python train.py --hidden_size=128 --num_key_value_heads=2 --norm="layernorm" --positions="learned" --qk_norm=false --tie_word_embeddings=true --lr_mult_up=0.867 --lr_head=0.00642 --warmup_steps=283 --decay_shape="square" --final_lr_fraction=0.0 --max_steps=5769 --dataset="wikipedia_en"
Each number is 128 + 32 x the weight over its row's rms, rounded and kept within 0 to 255. Layers, rows and columns count from 0. Numbers have three digits each. The size before them is the row's rms in percent of the matrix's.

# layer 5 MLP down (transposed), 512x128, rms 0.158, rows 337-443, columns 0-63
088:090103152102132132120186145088118139102073076112154110096117117140199154103117155162102106108128133111140084189110145099098140127125121115150078160123126103154134171085130109109132203173147108
130:112151202123142183082188121107158161108127115126082104132145139118151109152088110080104133171098107108163084163118120063124107164151164132133121112130159087139104117103116101166206152159101109
086:090113164190120107117165126086067131160085134148177113148110141115180114096110139156105140129135142116162088149070146154093211152070133125150105143207145081149150142118130094150139110121118139
116:163123129112138119075112107162125142113120157109103116133130140171078183126111148139124181087074067153172140135076138161091126202129090153083129091102112101121129153155159110114167175132105118
089:113120099120104018176098136066100115174132103153105100113095153125186131196110061138169136100164140120146130127107214122054151157153116152122117175133115124138166127088084086134126164122077105
096:150123119118125102132152155149070082101136074096110132123087106120150160129152131173145123140128141164160078093092143106077113108170097141147084104064110061135216140127152171117110130117148112
090:182101136112078186168092108081150097177107114095132159096123192122141139125142141111168075177158100130127125144118133132122103050196152081092100085139117145063120090131121133112146136121186103
109:113120063155154056090103142131121099082163161177111109168148167223136148166125114159139130057159094080127117119129195119128133150142074166100169142099089137119117136146147145144071115156040080
101:132092074097114111147073146114169140145167091186141118092052160165113162138177166099150074110175133141109137110175140116154206080182087104160092137118146080121094081144090152127146111143063179
092:136083094085158151087113151150151088024088093118130095115124080125129135164089129119176060107190187145139147098097137119152107104172123154188108156081132118137122126104123117100126110086136063
093:187138152102138129076183166077103155191111152098162118085127126137195023171115149137121113165124083104128077166088079078092120160108138158127139139144106144147175149130143131128122154144119088
108:119125109131122132134113124109161071119104157094139146106111173072154165194093143165068060131162116158122170159163086136122070116119110178128185108129153144086103129187080142141136095108126198
107:135143035148174132172119121122124101101166109124106053053136158074147133121152129140125107137173190157108137103155133156196102092138174103151091107138157133131155159119078177112162137147139125
095:106123057095148110169105159117160163075106146099140080119097136138119147112119121093128211137045132103191114123150148172081140100152089141166114148122149133142125188106101171156131063146101140
093:129138043116171131170132117128152126134134115119165075087122095142142107167127162127128171165177196161111156070181176132153158139137122115080146104082107101192097137114113091167106098062133162
093:110087121095110047153073147149060122114122091134093130103144152108133135092125171174140143156127124156142102150076132138122075106072132127166062146137130105137193143072162182076112141157160130
092:104114008118115203186095100133143166167115171150099088086084144187092133104081149122123157077149157146124180142100131148117112084160140147156099120134097131151169158104132134197143157166069113
107:091143177145128042127147137131167099176127144161129167169152171110134148127162125134128129086191063149129066122105130093187139137142087112115177130165095129155085093114145080123166065150075096
087:108092194093077064081142164129111158095132087107094083143071111114130102093169140093168125133090147162118116144118157170153116126103093157152141084148143109099181150130148169146188156096139154
118:128142186130095159141053142166128163150123137059116100129138185130170131155144113067064149096098133109135144117123124101091130139212144153155078155148113112180173088115135092143132184138135178
090:140106089132145232135135109148048128160050124196180137135101115169123095147099152141111186119075113096191128126149177116114125093166103087104127105143154121165102148082126103136113130103093120
102:071110146147136131144132125132165205110132112117170135185116150193186088163092073114121081101169156154065154109174125144139114131136156106189158130134147092098124091169130110077129112115153219
093:168054156102100142135095101132089103219110150112149134103105152106137110153158195137102151196136138122125132136136137163101155096137123044126070086155153085183096138104124144125175090120138111
102:146114137160121066091117111132111107173114124100121087181137116097086093142109149110135105123081115139125150144126125160126119083104157193125134125125113138177102209095137064160193170182166082
097:107142000141153063112120091133111128169171155175154104109146125105065134186143099155189110154146142125104158080149143138082150115145145162132207107108118145118084191142111124122123109131121110
091:142158047123133192163152089165151133154200121107048144165128125162156169142137168085052119132157169138134106127132064133094122174126115137092067147112087138092098111096130160099121120160193137
118:116080088093142086101138103177160141117166130158148133137126154121095128046131094136134147103125099145098127119098146102168107158058118200160176057083123103126140113128187130103164178161175193
091:098154114110090161114126067199150146136150122124104122068108131108123098141139132149130178158162109125093127103128085095063147144161122120110168151122084209174123223108086123125154157081123090
096:134119143173038131169094179172149131134149175078106149107097123110162108083107082163138134084126145131169153093166126083107131102108109200167111122155122062113157212132140132188095148112145163
113:172146142046139125104123087149106096067150126149130109117122132126118160160156142167076185142155086094102169098199144115046104196054098101136124136109101173104128138121073134050115148132105103
089:122111088137106153184125148096071113139122129114169182138072132112154114165196121177127139167141134147148107148134162121118149081129125103147090111114133111210150140081158141087098108098128200
090:192169167080158156096117153090115192105110129139115124089161167129086106150137141102049118132123159132105133117177147116104103111117126075146112113137054160127085117180139130078144139189175185
083:083112123097090121091126100142102106132163155125128116183106125141136115097112146166115139172082146151127167096112116164120099104102148159194101061147124142107175184112124183124099144139130113
098:126143068178160201135097165160134100098139141135120161069119148103137121219142120123083109132150161149120099156135113101120086139136086121091113132125108118102158157218125169126098148175145073
093:137094133127119142076103138124151171141143121090102150132076162152174165116120090160052177158120127136145142117141122137076121222147110144133150113061146171093128164130154121157101183213095127
093:130077117143110153143119148079099171140133083103132070149143108138113166144112156130134170149127098054127106153036147124101135158129123113151150129111139096151174072152137113142088111125136193
095:136041118175164143107092154157142100165140156152125112078151117054133154157163123121153148187139162164068117020129099103095117119105091140150167103113144191182159161161155166100149124124147146
110:086112165141175157160133115219173137154095113097110115086169121140109117142099159069156111159118083083108123108140122101105082141110165174169091152105156123103129109172059063108154108100145103
095:124143144112083125109183123152140109067140190117089095129154126096130125161133159095116103106102174103132101068174089147121154162142084042088103089090196133099123150071100157175119155108184057
125:143171131123120092148137105178154122163089114094071124087148071118125154140187132154113152142132128162060143157166130157183159119180163072106172085056117131093121100137067093157140112111174146
091:089088124156088068158095127159137074112092118174147153120100173143157066132149110142144118130170147168183101135139133097068171146103091112106134109163125134109139165045157141146082124108130121
088:133068191094127136126059138144115095149125182131148129098117144134152158141128139111122081136145122136104153162100117143152155091055161126077148147073164121179144084132079148115152156152138147
099:085100210125161157115081163136154091124153118089171116136134150150134193140120085149085151105128110119149157152145086158124146104118124183099070172120121126113149059148145140088140108158079132
104:061148072120125167068199136166120104062199180137137097141118142112157165185140125139120122129171129092123130145148119138145182168106062125139139123170096089112138133122137144077106147124103086
093:130139144150126221100114131097122088145094121120080089141104092107164142124106152161077130082140163067104126074089113098123123161088098133160129169191096191141183133110160139110138154117102147
087:101102137166152147117129132132145078159165136160150130154173142078121086171124165156110151155164084113094139122102141143146144114105134158087103185110131138133138166089114152126069182154141151
120:061140158155170132142134177144205145135120189144113119122123130154106157093138149214112144092175150122106146153148133123155123157143061160158111087117098090116168092114123151136138087103134103
099:185170150103093199096165160139128134083204119133094163111085118141119135120197131108102164123114115104170158099122111143052073176084134133096160111138087103095079147121110128139142139162135074
097:092157055081118111138139158134113163073147155103062119105154168078136153145066084110149140136119154149139187117157148140124092101156097102183142128075128093142157171103117133109175118164096100
097:090091142106142111107152133120153133110189135121103097157123129094131124118160138203153128149172130151122097081136155147091133128079084172079044107131100151155166183126160161155114181109094101
094:142107164101104195117091162157136126112131166152121058165131084124148112138219133130089157140119046098077144146122149166110161210144138104150159087156143155181142184099130097097130124114148160
098:090119105091077116124122105127128115170083224154121121151158158124171102140130143109127114083125131087078126113145131153184111138126123121176144098165075172113161098122140121176078157176086106
115:140140094203097077154131133158113093098095083155167117103171101130095068187108098118174062113163166126129119080158173119160124102135078087131121171112169126144066112128091130137102136163159154
086:157134190203125121170130123155134110116129098145128174103131113058196080113111082096124139116123165121176105086098112097065084157163152132154123090140091186099110166136089108117082091098122115
107:076106084138138155110071150161138045088099105156156108102118093112087081105149156156134118107148127166133143116128137132169184096133146197148149192061138162123166156101118202093155163131104178
092:102117080149204063182107137139131157088104151113115113120144155132160067129120105147108148096183163133141097102134051181125147079102130108104116145163082076127170102119118142144126063133096159
099:152123215132111192097090109154144146114130121199126129120167172153133065119152097138074200155107109114088123152161111155147141180209208100110104139178124204156159120146123092118106077120109152
099:204136154103132146131154129199146124149130205118138082090099140113123110144175127130170126127174067137115144121058142138093086122146154094145129095140150142108153188097145135143119102101130155
102:121106073124126159205117146104128125149093071163132159106165139105141130162134165126114097095112140162142139031086113147148185128175116154099145151084134182190159142149080111174111107146144139
095:166146129128101233172111139165117091101152166132141054136095160098133111141146117154114163129151113149099141206087110133107101168058096140153124085132134117150137130126220157135144152120153136
088:147126156107117144112154148084097104146087154098126141110160149085148122103180163110125134093125092130177094114130128122099129255130136134155146101129103096164119122129151104175175148114163136
097:125105073075112123146144104096114149132141157112094084125127114131196119181079165176134154127150179143143116058083113096136149155141131117203123137135095146124173172133129146116110124115163183
104:152118072130120211122126121113140163149177100115131156150160156125083110101118178141140181125061086203134107139064166077156105195139097109123094140152095098137144120102185124127160124103124084
115:126138044144141059121141119122154133124154124115179093133154142112111116134070166130203116087124154180101155149097173121121120015177105137142145140114107125092125143100144158122091109133114112
110:104146162091099161197094182061158146139126204121167115143102149111144118149103107116115109123123077139149114075120170110146117161160079112147108144191168113104113129089155128112105105094102092
097:181099053153122150077129104202117106194132173178165135136123112182080100168125118136139178090087162131124152112153136108155127126131058107086114137120147131121069114103140118093080101143200130
091:144148201119101118106088120180168092159126189189209140080152182075119172181119125174134126132129141118119138130186131167080169109148137094093155097104141174109056124125092078151130110030112122
102:108145224134138005117106157134212124090090144138163124130180137157085155119112116084182114100138121102123138133150121109111108070154104108122129146087142122174115077170110136113147154112134146
098:155137172126189090125069109110158133100140147094130132105158137139128111121071116065153146152147175092158100097105116142061104123200179106174140125131167091166185085107101088097114136135130114
094:160102111162133069088161114128103137142077095113137154060072119151121072095172117143158110162120171143143075134096157115104105082078136106196129096166088161133200125117098128144138157141130095
123:145082193075106209109127169099143171129156143087099111142122093154145180098098139122103195144114069137071151163084116116135133167123159140145096112125075142165132113154169105118179111185157134
087:163104175166154083138160128060069137102106117071150101137130113132141183115125125142155093140085126112135094148132125171110182120078087157162103130155169129146167171099161107122127195174197186
106:166150180169070109133123133123119193148135115121158112133050153120089193142158137160163099151121123155167101150164073123119137102085142110150098069122186101101110121153098082176139126147122169
096:107134165149177121118155116116138184179139162147113104156136120113125150179182182186127098111141143162110130181079105138157078147151051117176134143199128072125133148147137123131073165102112061
103:135092122091135184163119172122122149135128128167107181129115082115109133102092129152142122181143144117102162057146161144214121106087096125138129132096165093071088133122136137107097088090099183
108:102115152131077172121072147111129131206143119184123105118130165172123109151147119160089122045131152151149129088160126086153153138114136140159111198119112132151101175185118111110128067128135132
092:108132180069169110104147127173128092137107099155126113047083130059162125147173104138126110171162113200090163101107110137097146118153145121103133074182138180171134168156073138129168045091108145
092:108116137103085189128152147147120104099121113136133119110116123110166058098204113093156111149148166140117119190184111077121173146146154117190104143145091112131093102094168141146107091118164131
097:176156181155066157118104180085160118109135121141157145121121099100129176108098152134131122125096150136092150107128144136085149051101093143083158122099144192150143151120110113122136114102212101
112:147165031170113096077126074160130163094097190150120121115088153148150152115138167129171094080147130132142143088118114127181096162162035161108122111128113100098164120115162193136144123096163166
096:134130123118143213099172097148100121134125102154124132126109080104102095155172103130106051138111112110093195119108110117082135151156175127152146106134196091153134157117070144154106112113108134
093:140117098142072211113136100156123067154081170150156084143131161124141140158077153162144100166163070139137104084111164076187123109172120149113126144144137056105144135139067136127118119153119093
109:150069128124110105099107098152109167120163130170124126151134151135090128116144149136118067182133103171133119103139147154066074122129113180108185110174118144080114088122076117143161149192105089
100:105086169156134207119173102142102091142139153139159155150050150084078115114161175137055114125112173145148130108077111106157115130067160093104153099135172140124064148113098168124180092103126148
098:113114122166151169095154139196133103125074117115165168114117136077081065163147133112155136107154187109107109142062156128074102108128155085168140144109168131120127146124142134122151112113104050
092:093089084149136169025076146149141150109084133143204144146138150096075092103161097133136112120171165198123120135151147112189181122141098124103175129125210157162108194125142127130106102094124162
093:122125159110062173162075200144167143124162170136122096154110143117098120151150112107111149105147149147149119163124093153124074134155143118146084128112095097131116097138162157038184123092092053
108:108144015161094119131156133132111144094124142118137109141110144087135109185140146115137047102156159122110105082082077113088134117112071058146084103205101145152103236151157223111120111113174089
098:109090169125179073108082175115168150149114090123129102107149164127179115108080112073077109121136129058121124120135115100097146153145154110098133147139162114133148109137065106162153103173187152
097:116127153076143208161122146135049167207096128115070076142128105090131084132140122169075117177149139163114106085114146141098134153068143128082139141158085110176172127138117139124142162135126146
091:111147122165057118150156130101046141122093124139147119171104170175195110124125186096110151090163166134148089137105121092123140123174087147116090188142083163142101109067143151138136139130110076
096:066101134119099072179103135134098147156129153123121141134113136041161075144100116112168134138121105129131186142120130165130130113121116173171112161182123102078105135111090130162110152145159136
097:158180124152059144080218165170130097115161111104111123110116118116167134126136202160063158168128090141146067141060122144115146105081124077128095111106125132201137088098171168074122140153134135
094:113059057137159092105126121111130143181113174129180154107146140150115121122163101117126158157159137135087144083120182114114099146086118165170137092077149127175138142166177139187182162159142189
095:123187165087117142148132140179101109084131101097152133119133178109116077158116113117098170125147052148138134162180099107143133183150129120092168054165098129144137089093065103058090174138130117
106:127146160127110134089138172152149061106114147129136091109193166110127154181095094127087136102161093208091159152161096136165136117109126133061105119097170138154164118161105109127120188181164138
109:171112116103136124080148125148135117078114149179180161096129078158119091108157112146150093146115116112148042070186182139154147137148123065095142079108087093094092107163100178141159140126133152
097:160115122101134092097118134117143091098105134116149176089146089103089139151091137141138159131186182158135196137191188121127169149170126122066166135191057095120143155095078103129175173093109108
100:156135078104074255101112082219143057116132156149154166107136164127107152120116138140124169106091104157118134149135148088091188099141111136095094137135169109137119166123103133142132145135149129
104:115122139085126204132165129139176137148105161163139136141122163115167152084182089106071143131092143079096107109133119062098117225152143160129134149159121159145080161138154129173148146069096173
106:152056121125151126102105138158115132099141135181118132119116140142081093105151163133105154159158114129126182081147134121121091125185109124159151075051147049144162113148176133109132163135113191
090:136092127176152029065083141164120076164164125169127100121140139075141105169133130150119124162127146140142131069113104105089122104079125087142125096127112131189206176081182189054139125147133161
102:156112115139165122130112088150138127084137142120116137163139078130094129083226152111100112070126145093147106023155144126145106139142116155153171083090112178166182128162172135151154103144143118
095:148137073151129138068084081169160130150115143172096128084074145125134108194105140151122071143183182148127151108137063127136110146109143145183153127141102228086111173123155154109093130143093074
113:123195162181196131095206096112099152099149142171111114132073075117102160200140124165116126119115112172122115129065151154133136162083147077204129113164119142117143149115096139131164083131133095
092:133128107085093125169112181147114093115091055140086117104150094107152104095164125167095111102166056145103159135114099163084132130171086151095055140149139188124171085113096159171161119157132112
091:101107155108166174077134138156135152152145126076123091130085145129073222159163132085125137112155150123070128146146115102135095113137079184134117093170121071134175138145134133186078139132168145
# layer 5 MLP up, 512x128, rms 0.147, rows 338-444, columns 0-63
120:100162142137161101159125108090111179190128100146143161173099125146096148119121123112141147136179096068137139178138103129130167072115103136148122153162085110118115086139094076089092151080066087
087:112152135153162113119128168187120150037130132115123142165169139126159175083171136108165159143128133181082162086093138093129108123180099118108161129088167156104083026123098133102120107145171117
107:126166102161068114102136144129120103140139115167146090127137123095088109121105085118173091109171157113112107130127135079152144074132149162149147204152175136065133107176091153172116134162134074
089:140132142126162109131078085152110097101147176152165168160116120137097084157149156111121117114112150149094218114145095078142126115123110137142171083101169084107113112171160081140168087150163173
090:115119129110143123076114098164124093106096142134154113177113091107156172100152080169156176165137066148214162146157120109154146116134097134131185159150170134133120113123136082148137079086082175
108:162187127154162083036125080110102119141169182151126126080124140126144137162067166128126165057096117101116123124157106082168158141112094194100183129119125142115112092188126078193133070152160185
111:079160127128128102088144125138144094058091154158133122167138098172096119188141080125133109104098136156137179134158046129139086124140113134124170134131117165098136165151061139102110100115139177
099:076159147167110100155161148099140143116142076109147144188125060109141104070110083123135125103127116105131087101085098139128086125105151177094106206129127134103083054115054110175107149129131107
092:098169153118151111102166113078144146162121083118136168116109111115124114108113071188137092174149075110107131185135126133153157100092172098109118245121139111037106137115079151143097139161139148
096:144161174130078118129108096164105138083131169131110138163120142134124207109137137089135101113114037179133180142136145155120144107140061136088111137113123117114099084124111172135164110162129112
109:084173155101110097098116081143123134140158116143101081116110158120133173121146176112138087125128052072095138152155146132128150129147080107079160126117134174132080082167119131149166114120096177
106:141167134162134119084104120120121112125166063111154125111106116111096136167082089134122111121146096078116103136081157105128185129133147137152202171098122086077176165169123140095062131083094102
096:108128131148126080156163106108087141138106088098095173163087136101126152107087145116152086186131104130119141151142084150150179088102112169140101158140094106059069184113127150138114146133152073
095:204134134100113094058120106107114074149118121151175127106113161157132168157133156155133115128152105090110121116113086045112135139128137123128154105077118097154136109155136082054175147117110107
090:086141145143122125125093113178090161107129157162067182184151128151136099073183073080138136151097126142143094129194147095143071129097073163104162124190114176084047115148151123161147126121128142
089:099182137118127106121129126110116171060119128099066101136192089111117182068108068159181092115169106080151089173150162117164116133099158147106182149169130156027057120152058110129128111158148111
113:067138134130167087141151149163107075159146144177143123098122138150099174111148075074195108089180099127101110141107125141174148130121107158112183149122170090125149083173133089128157089173104097
093:179081129128128123063159158148162070106133134149120096108173165149161128182075141126150127119126145153140053107178141079177169161111135160148140106109131120092137110125123122115090087164127151
110:086164157106112108078118090116143116177105149139146105192118135127168116122046134160135175120127114110155162142165086082155143154110092131111132104130116099110137143175163042113181139140066156
098:074171140127114120169167168162133137094156147128135128114121147138133200128085134079145120134132092128182084130172072127165173123072125152164153151114159134095075044129029127095128094144149165
106:139174168111084116039132121116137125131079108163120140084149162039106080148108080149120088121159078106146099169176108111134126109157131063130144137190124115120111153104119187079135148143081111
087:154095135121122105090131151091117065187119153138102119138094149122152072152090153183186136140110123127106124143160146067182163141109079121167154116124128130103150110141161074122172141155084167
105:115140139156056116127178149131131135147098173126096177151165126128097108173125113091145130133153107120129077148184162121103184092109075118080120189174079142101109113117102133138089167159071133
094:150081112105118096136106152110143072083112131106141098197127111150135101128132152147126174096151121167136110090135175116162107116165103141131072113132139096161170068080145115110099138104112100
086:110120167094128116110128169155142110076155110193047131096118145138112138106139097152138128113109120112158167129110203089127176127143119082084107079165070089137076090173162130133121063149067123
111:094160167160096117086130104036142131127163088095157167137108151148126149137097077162130120114174115047144101201159147140113185088147104113110111157198090122094160135106086107123101134140081080
106:143110136154113117132162132104120117061187134119100136130178157154116125096042138111161113142118148171161122207162180081142121053153132134206108100206139081063140146114087139150090142131084145
107:139209147124130124076120129118139117157135051132178151156111111161135187131080078151114147058080167163144167125116151102144147122131138091160162168129146119050158082206094110095094123142133164
118:159141174080126099083104070096099068105124149125105139109177171117081105133107168091165117139164146121085147118151150125127093102169159092119127122124102153140121152111102131146135090156084085
086:106155125120187127123127135106101129141081191156140147208133137207070137076120178145134158125160082100142178130160076098144091144154068150055193099123116129099127125172134092167193136084084127
102:048088140124107117117147143154156136164125132149101084125105095143153132103104093142124125109154087079173079085121101115188111140140159206077170153088191064117116077130113102159128137103122106
096:102213150185131104074147132131176122093111086144134147108088088126097157146110077134112108090101126164138052094137177124165116149141155094142180165163125174068153143141100093057121091071139089
100:143128142129158117134136062176134158084154092112137093106135119103106162131128113217155118053123147150152148102095164119131112093163086137090135132158118135114127128191147100104130122130060102
098:066113120101147123146120128126133108153178128152117095094146151149130116121141076154167068135149096149091169121141107074110155097134170191124112092085139070140122088119106125157122143122132104
092:139107187150121124145119136166087156141153127109131209185183101130085180080121126105141101124110135155132095109121202123132067082127138101119169075117083068096092158158133143095103130130133137
092:131198137119106091127074101087103156140121133117172162134120137176126202078090113131108137110097138060150113170109156142140128073118135132129120160190170179101131112156068070149131126116078090
113:058169145122051097145118108072147158132141143149144064126157148125135147135119082077143155110139105189136147171174157160201152123139053119124067139136110154128105139128120126083145152090043135
107:138045138139122118095200135116129107122126147164160159123138132157095133138137082168165101102136140072208117148157099125160221138155132182112089202112114096110147135111108139094108170153105130
115:106160164141120104135103093139115148125133147167082145134124121161080198146132142169168123104090124098128108134100118113123114112144122149112178130127154182101081143143120095117156089118155135
091:148128149118151117124113098129134160123112138086128161150164100112065157186126105086141055118119086164135134107170143135151090162157128102164147092158102083127121141121098118123170092083132087
098:112153149134106129109152130063114148093113166120129097135146118196122096144111150089138130119087159056162057146132101127095163093149159111124143123125088127108086119216069096060094110123102092
101:137164158075177082080099127115114134079186071146101133119091122157195166127111137140147143062102118086072166111118141074068123141121139098141129113178169201111130114126133143138157115114097200
099:041133121195134111126125108114129086108114168201150102125111106139124110143126090142172120065073149190151148083111068095121134116149102140142171125136180127122142121177132105077126122109087138
092:144112145173135127159083107136150052119131135141160119136143070165075130139084165160143115075127151110108120105134191122111124117139166081090167134091174117118127111193155057118158157188062065
088:124145137116142073149128129045140166120126132076128193148108109142121116103126096143160090068092122093195135125127118120095132137112094156088164055179108132090127058158117144176148086085130096
115:118145167202171114079105107196146155126150137129076147103144137079152122091112079145131129127157122123144093171124184103139141134135137167161084167168139138090155150112100167171125131113110092
088:158117135138171109128120136121112135128136122171201134159119085108093110061100119133181153101128122114121111120130094118247118110124144136122171117126210132113162104170135096104106157090117115
100:130110123167180112148165131158119122087170139116113098146106135132201110128064130129195124127160129166097178167109083097160134085100109181179141092097087191095097139133094165188150090100149113
104:150217133106109095147121110080103165165124078134125148132056150154105150118081105094138156132097121137151092130190146120177122153116160125111135153210107132062149141180085082140145141099124090
102:185115174104103105096144140131120128099101107154148114107146144126085175147126117175201029134146109109116096128166072138144118127139143130136171115116106136083150155121082101155153165124170129
108:098106134148152116191117129136137137140104105122117106129077122126098107162157138126145110159134120158123110174118122126129137062133160146139115137128152125104103149170079064103108136082076105
120:176109142155118094064102064170147059156127100129174142129118151099132147192100085162158090130151113109100150117109144085148226115138142165126156173085158127125150171131117112112094105141138137
090:087143156146134123135166135136111164141096113122120164146041125099129155157066065173146151117124081125135140099107138105130184145127116109099092147124091081056130116165098129109107144106125093
104:103187145090130108139138154068138194158147062123089144153109081148181190092061110106128134136158112056207080174068117130080121117109136141151104162147118136125130098176106145150111108118114062
095:108161137105134123137226108170074084130131154128071114145128125151080122148171087112177131100089122171115183124119156141118051136145153159068141103109137124134100150132129118116142137087100143
108:143114154153172122074119137170146116106185134118122097136170091135138156172084088099114131089152149112137081104064150104149160121100158178142134180107085168059146171174113109113095170152114074
101:129191131150148106119135076102120148126180151112157091104159098181107145158123156062133165066029110182088177125190141134094169134090188162140162109116117124116147134191130115128127105174094096
103:124146124112098099147106101145158180132090089153135178103114146186097132158114135114104082096121153079167042150123051142104097093118096128110156109113127167130102111137042121102150103057131096
096:138129171134129135089148106143146174076099148138100175121169146152093163132127147098131123146150153153152082202171116137119108096191078106080179107141131101091112163139022141095142120071078079
089:074200152086156129156115131116078149113093118156112109142188172148071110128104104168133186075089060112116132182164098114181119135076085071089135090154107110095105075197126067090170125095155138
093:116149098120101067080067126099093109160146183140146088128139171177107063074113150114122105160130131125076145204152133106124150099107146143136126122131139177141159148170119124145167161088064115
099:113150130108134123090154071079134084116148167109134095131101161146148144129122176118124066100147090138084187187160128119122141146135146142155111093109117224095100095180117053125144181125102110
107:168155137131119114098129130094115125124112136135180141130104195173137145169131133110124124151140134198112144142159088104110125126178122109110080115116160120104111094183126080115147122099114104
104:126125150109056083162094110121148121150135134140095112091094191138190101103125133137124117128139077090104167133127196132164175124109130099092095160130092159136075113120119111161084126162064178
105:064153134151082105152136130106117122150172065130120162134088148132160146161107118093174069132156086091113146171178051081098196113133138180197100140147101125105112154133076115122140124126146134
096:150120114175103108125130167142154145172092138118100071188088084106160084144090137161142143090109099131149118064104179088138146118097113127136067084141081135113116138135161162175118120168158157
083:101108170135164068129127157160173063067117086177096180156162131140118137092067145111179140146125079141139137137165135083179181130145145158097116112068190132106133095160116090070143139108126145
102:136093129137126099123117103110143163165148097130149137100152122112139142179125122216119080158207107093115102153110115111136184061120118102145156186099104145074151118154099112119077162146070157
094:103118128212078121073097111157163167055127143199076104120190112099157096171151143176167114124095141169116047124091139058170116123129125144129116145089117154091045129137131132149120103150101101
115:075185150090105113157154116162130168117140109154132145142142150130097181093113138129124156107109126124151136159189170089121118132126063076108134167134127166089137113130070169106130171129096154
100:112172155141081131164150149161129105146140146146129093132101137153158107146092154109125113119108116104095099090181159066134119113132094110037150143135059144073117061124158102117128120092130080
111:141139148100091124033125131101166028146133152136181106110101123184182106096072068169132108124097162170146128102177110103151105090172094098130094161096163133087134108174092125108104176122103092
101:090143168087182118088101128097096188128146123154119141119135135111201094162100154097119149115105058123102168165146082126121150122135166070136146076101150099107096125142097090129164054134111123
102:160097135121142075106131139130148103144103161093116148095116093173126175064094149175143087109175164079158068089136141121109167114130137193091160184067139128163096166112064107131130104155084089
103:129150137141104104090128143103185146169143097096174171166142078141113086130122137152115095056088168101160070114091128099146094116101125074121095118094174141047110091160122133081103139139110134
100:199095129152136113097132119186149089173164146115159110143129089163168163150104133155135164066098104108147128097158140083175207113085166166141143086110109084111133138149169117119159134170152170
090:053125123116160110154107137097115160116131117172099124187145156164117175077080156151123152134125091154172136144102090149144089164091091156124145115083109081148127104154101168139154172079069110
105:152107152170173109110078155133139130075160108133100097153158116098052131092094103103159101137136138162155090157095163137119113101114115126143134142103203110115140126146120136126122107123137078
106:101155121183085106144152124130144161100074091151167113121118094110141135187126126110153110161104143119122074151175152073142142075151209127151135147145182136130082130156074143128091152145096087
092:106144121105128097118098068132128120104123133160135101095121163166145186093119163184129122069112122088165083079160117113129130144133133177054128082168169155134119148121127092154142091126105126
098:116127149174128087110124085187122162094141154147096201179093153131126122118112132075146103084144157094166091164165112115118086147163093163114134097180175157046097144143126104132173142090134099
100:083156127208105094140145115139117155176118163176111152100097132105118124179136104146156136143171078157073106118138097112178175122114061086117163129092093101151148132143162138131122126107155119
100:147118149166116131091088127143161108127137222100186110202075143143178101143055105076123090080149145151176161123154115131102126085134104171153166113072107141067111117153114162109068111142103150
105:135115162122095131082129135121130134112179143144127140161142161204123117119103101088136150157113123069194054117155132046147198136147121122104137170131099109116105128176098147159116121129096115
091:165143173118163120085120100137139141133132102120106085110134137182179223078131140156153163110086135085135138133071121121090188106158139133142097070110161151121155122135097120064216112161107110
095:141122153138174075078084128121123062150093138122146103118104154110113159157125148214152111141119095122111138120162067114116175118169168129167161131128152124135089176115120101131133120124105171
112:135135135148176099131160087144132164121140107126098095139106112152186124148069105135167128103150116091143097151103088132156183126121175168167131103128090094122154123138096144144105105140074108
102:119091146137144105117180120138115162116101109119075140137148074139112122066075119052131148098112156068157166175124163141118117156139183124102140099188121047104166078148145080170147142113101063
083:107137185128161118156164147121100145109091142181096161166160177197066150103118068115159126087181142100108154132132148085108110095159073131086106149082182139145084118140104150111174090162128156
092:139156137159140098142181167104144145100163058100089115108150180089144227107072131135149104114140090089127098127104108134154135124090174167183174139084171105132153094124094151092043155183108142
096:174131108072194055084123126123116113103179133105153158112146136163139186107144141097142104085116167123157141129163131118069108103111132139169147079146139159150156084128096096126154100133108163
092:090169137141181109126139126133094162061147109195116157161168112172095160056063089141153172069139141112167128147148112146156097126158077154090122157174165185118125140155139147129112092095090138
091:121133127161086103134115128095170120096133044136184120112098132131137170105118113164126121149094139115130112109118158161151161057154124147121119202178081114134116119118107076056044126093140072
106:071135131129132100106091054138098057093106212149206131078141137092113082152151135134138058108076132201106192145152181102130169104191114140126156069098124144138107153171084138142129093101072127
101:062172136142139079157098076072103170109122117153111183163090129183123155127119140128151111129083143125109124138091144109120094147145119132109148132186140216076088131195136121124117089075123118
109:163126151132141102105155103119159109142127088106087139129090114203143159147137105139139091130191136071149115161141138137104157101163181206061138202125090123148109118109092062133086100152105080
103:104202130134086087154127107157119140118104085153088131068122127126163130141137119085144103116122110112101082081099100154122114094136143136144156110136146081096113121166095132146059125087140082
096:149144129148182116112108146102149161097118079168122148158076104159144134136110163077126113051097124065184131116125065131123139130099124211145115097117174148152098094172094080097119074108065125
114:085122132117133119149147082159170067113165103119147105180108138142175131103172073103158093099133100154111131104172103114122151119183089184123157164108145067104124105173158099094114159092133108
096:097189142141169090083142068089125141153152179096107184135118088116102148147128099130132099078127148097158120188172089129154204121128116197094147122139084128121125167125051085160122058105060123
096:167164134092193095105116135120120194119154101099153097147164137199127172096104099133107151089117149041191103196115163135085128091106169088131120136216100166132119102142073103137162147138111112
086:085132167139175045135127163187160127110132178166084126166100121231116146148102145132149163091099092102123145107131087100151176101152101174109109112054160148129080066131135084075129038144119135
104:103091134214139115128122128133164090102093106146111139234094081147167124170102122118129183097143131131103139113120116135214158115098121177153192146113126152118167054169146086142094136088109089
114:155101151117086117081126153091154026109128185135138103152110128130151092127110145155134085139175145145109172111217105117099094129144129098120160101121104171097133155171098073063091162101095169
095:123126151156133103154158128142151109146119124079135146163141100133137118063091096153142042086161157074126142154075059134133075130109131089131165136119132155110168174163073142134173171142140161
100:111125148136078108109145150138150148162110153184138112092110108109131133136146086190225141143131141108102039163144128087147130128126144147124143146147107143099130140105083166148108100137092153
087:123141142130172117146143105101137188068117081092134200162104088162122193119123108082151110123127137123169095140183106110151125140155106158172100106185101155081109067153091138133145044070128068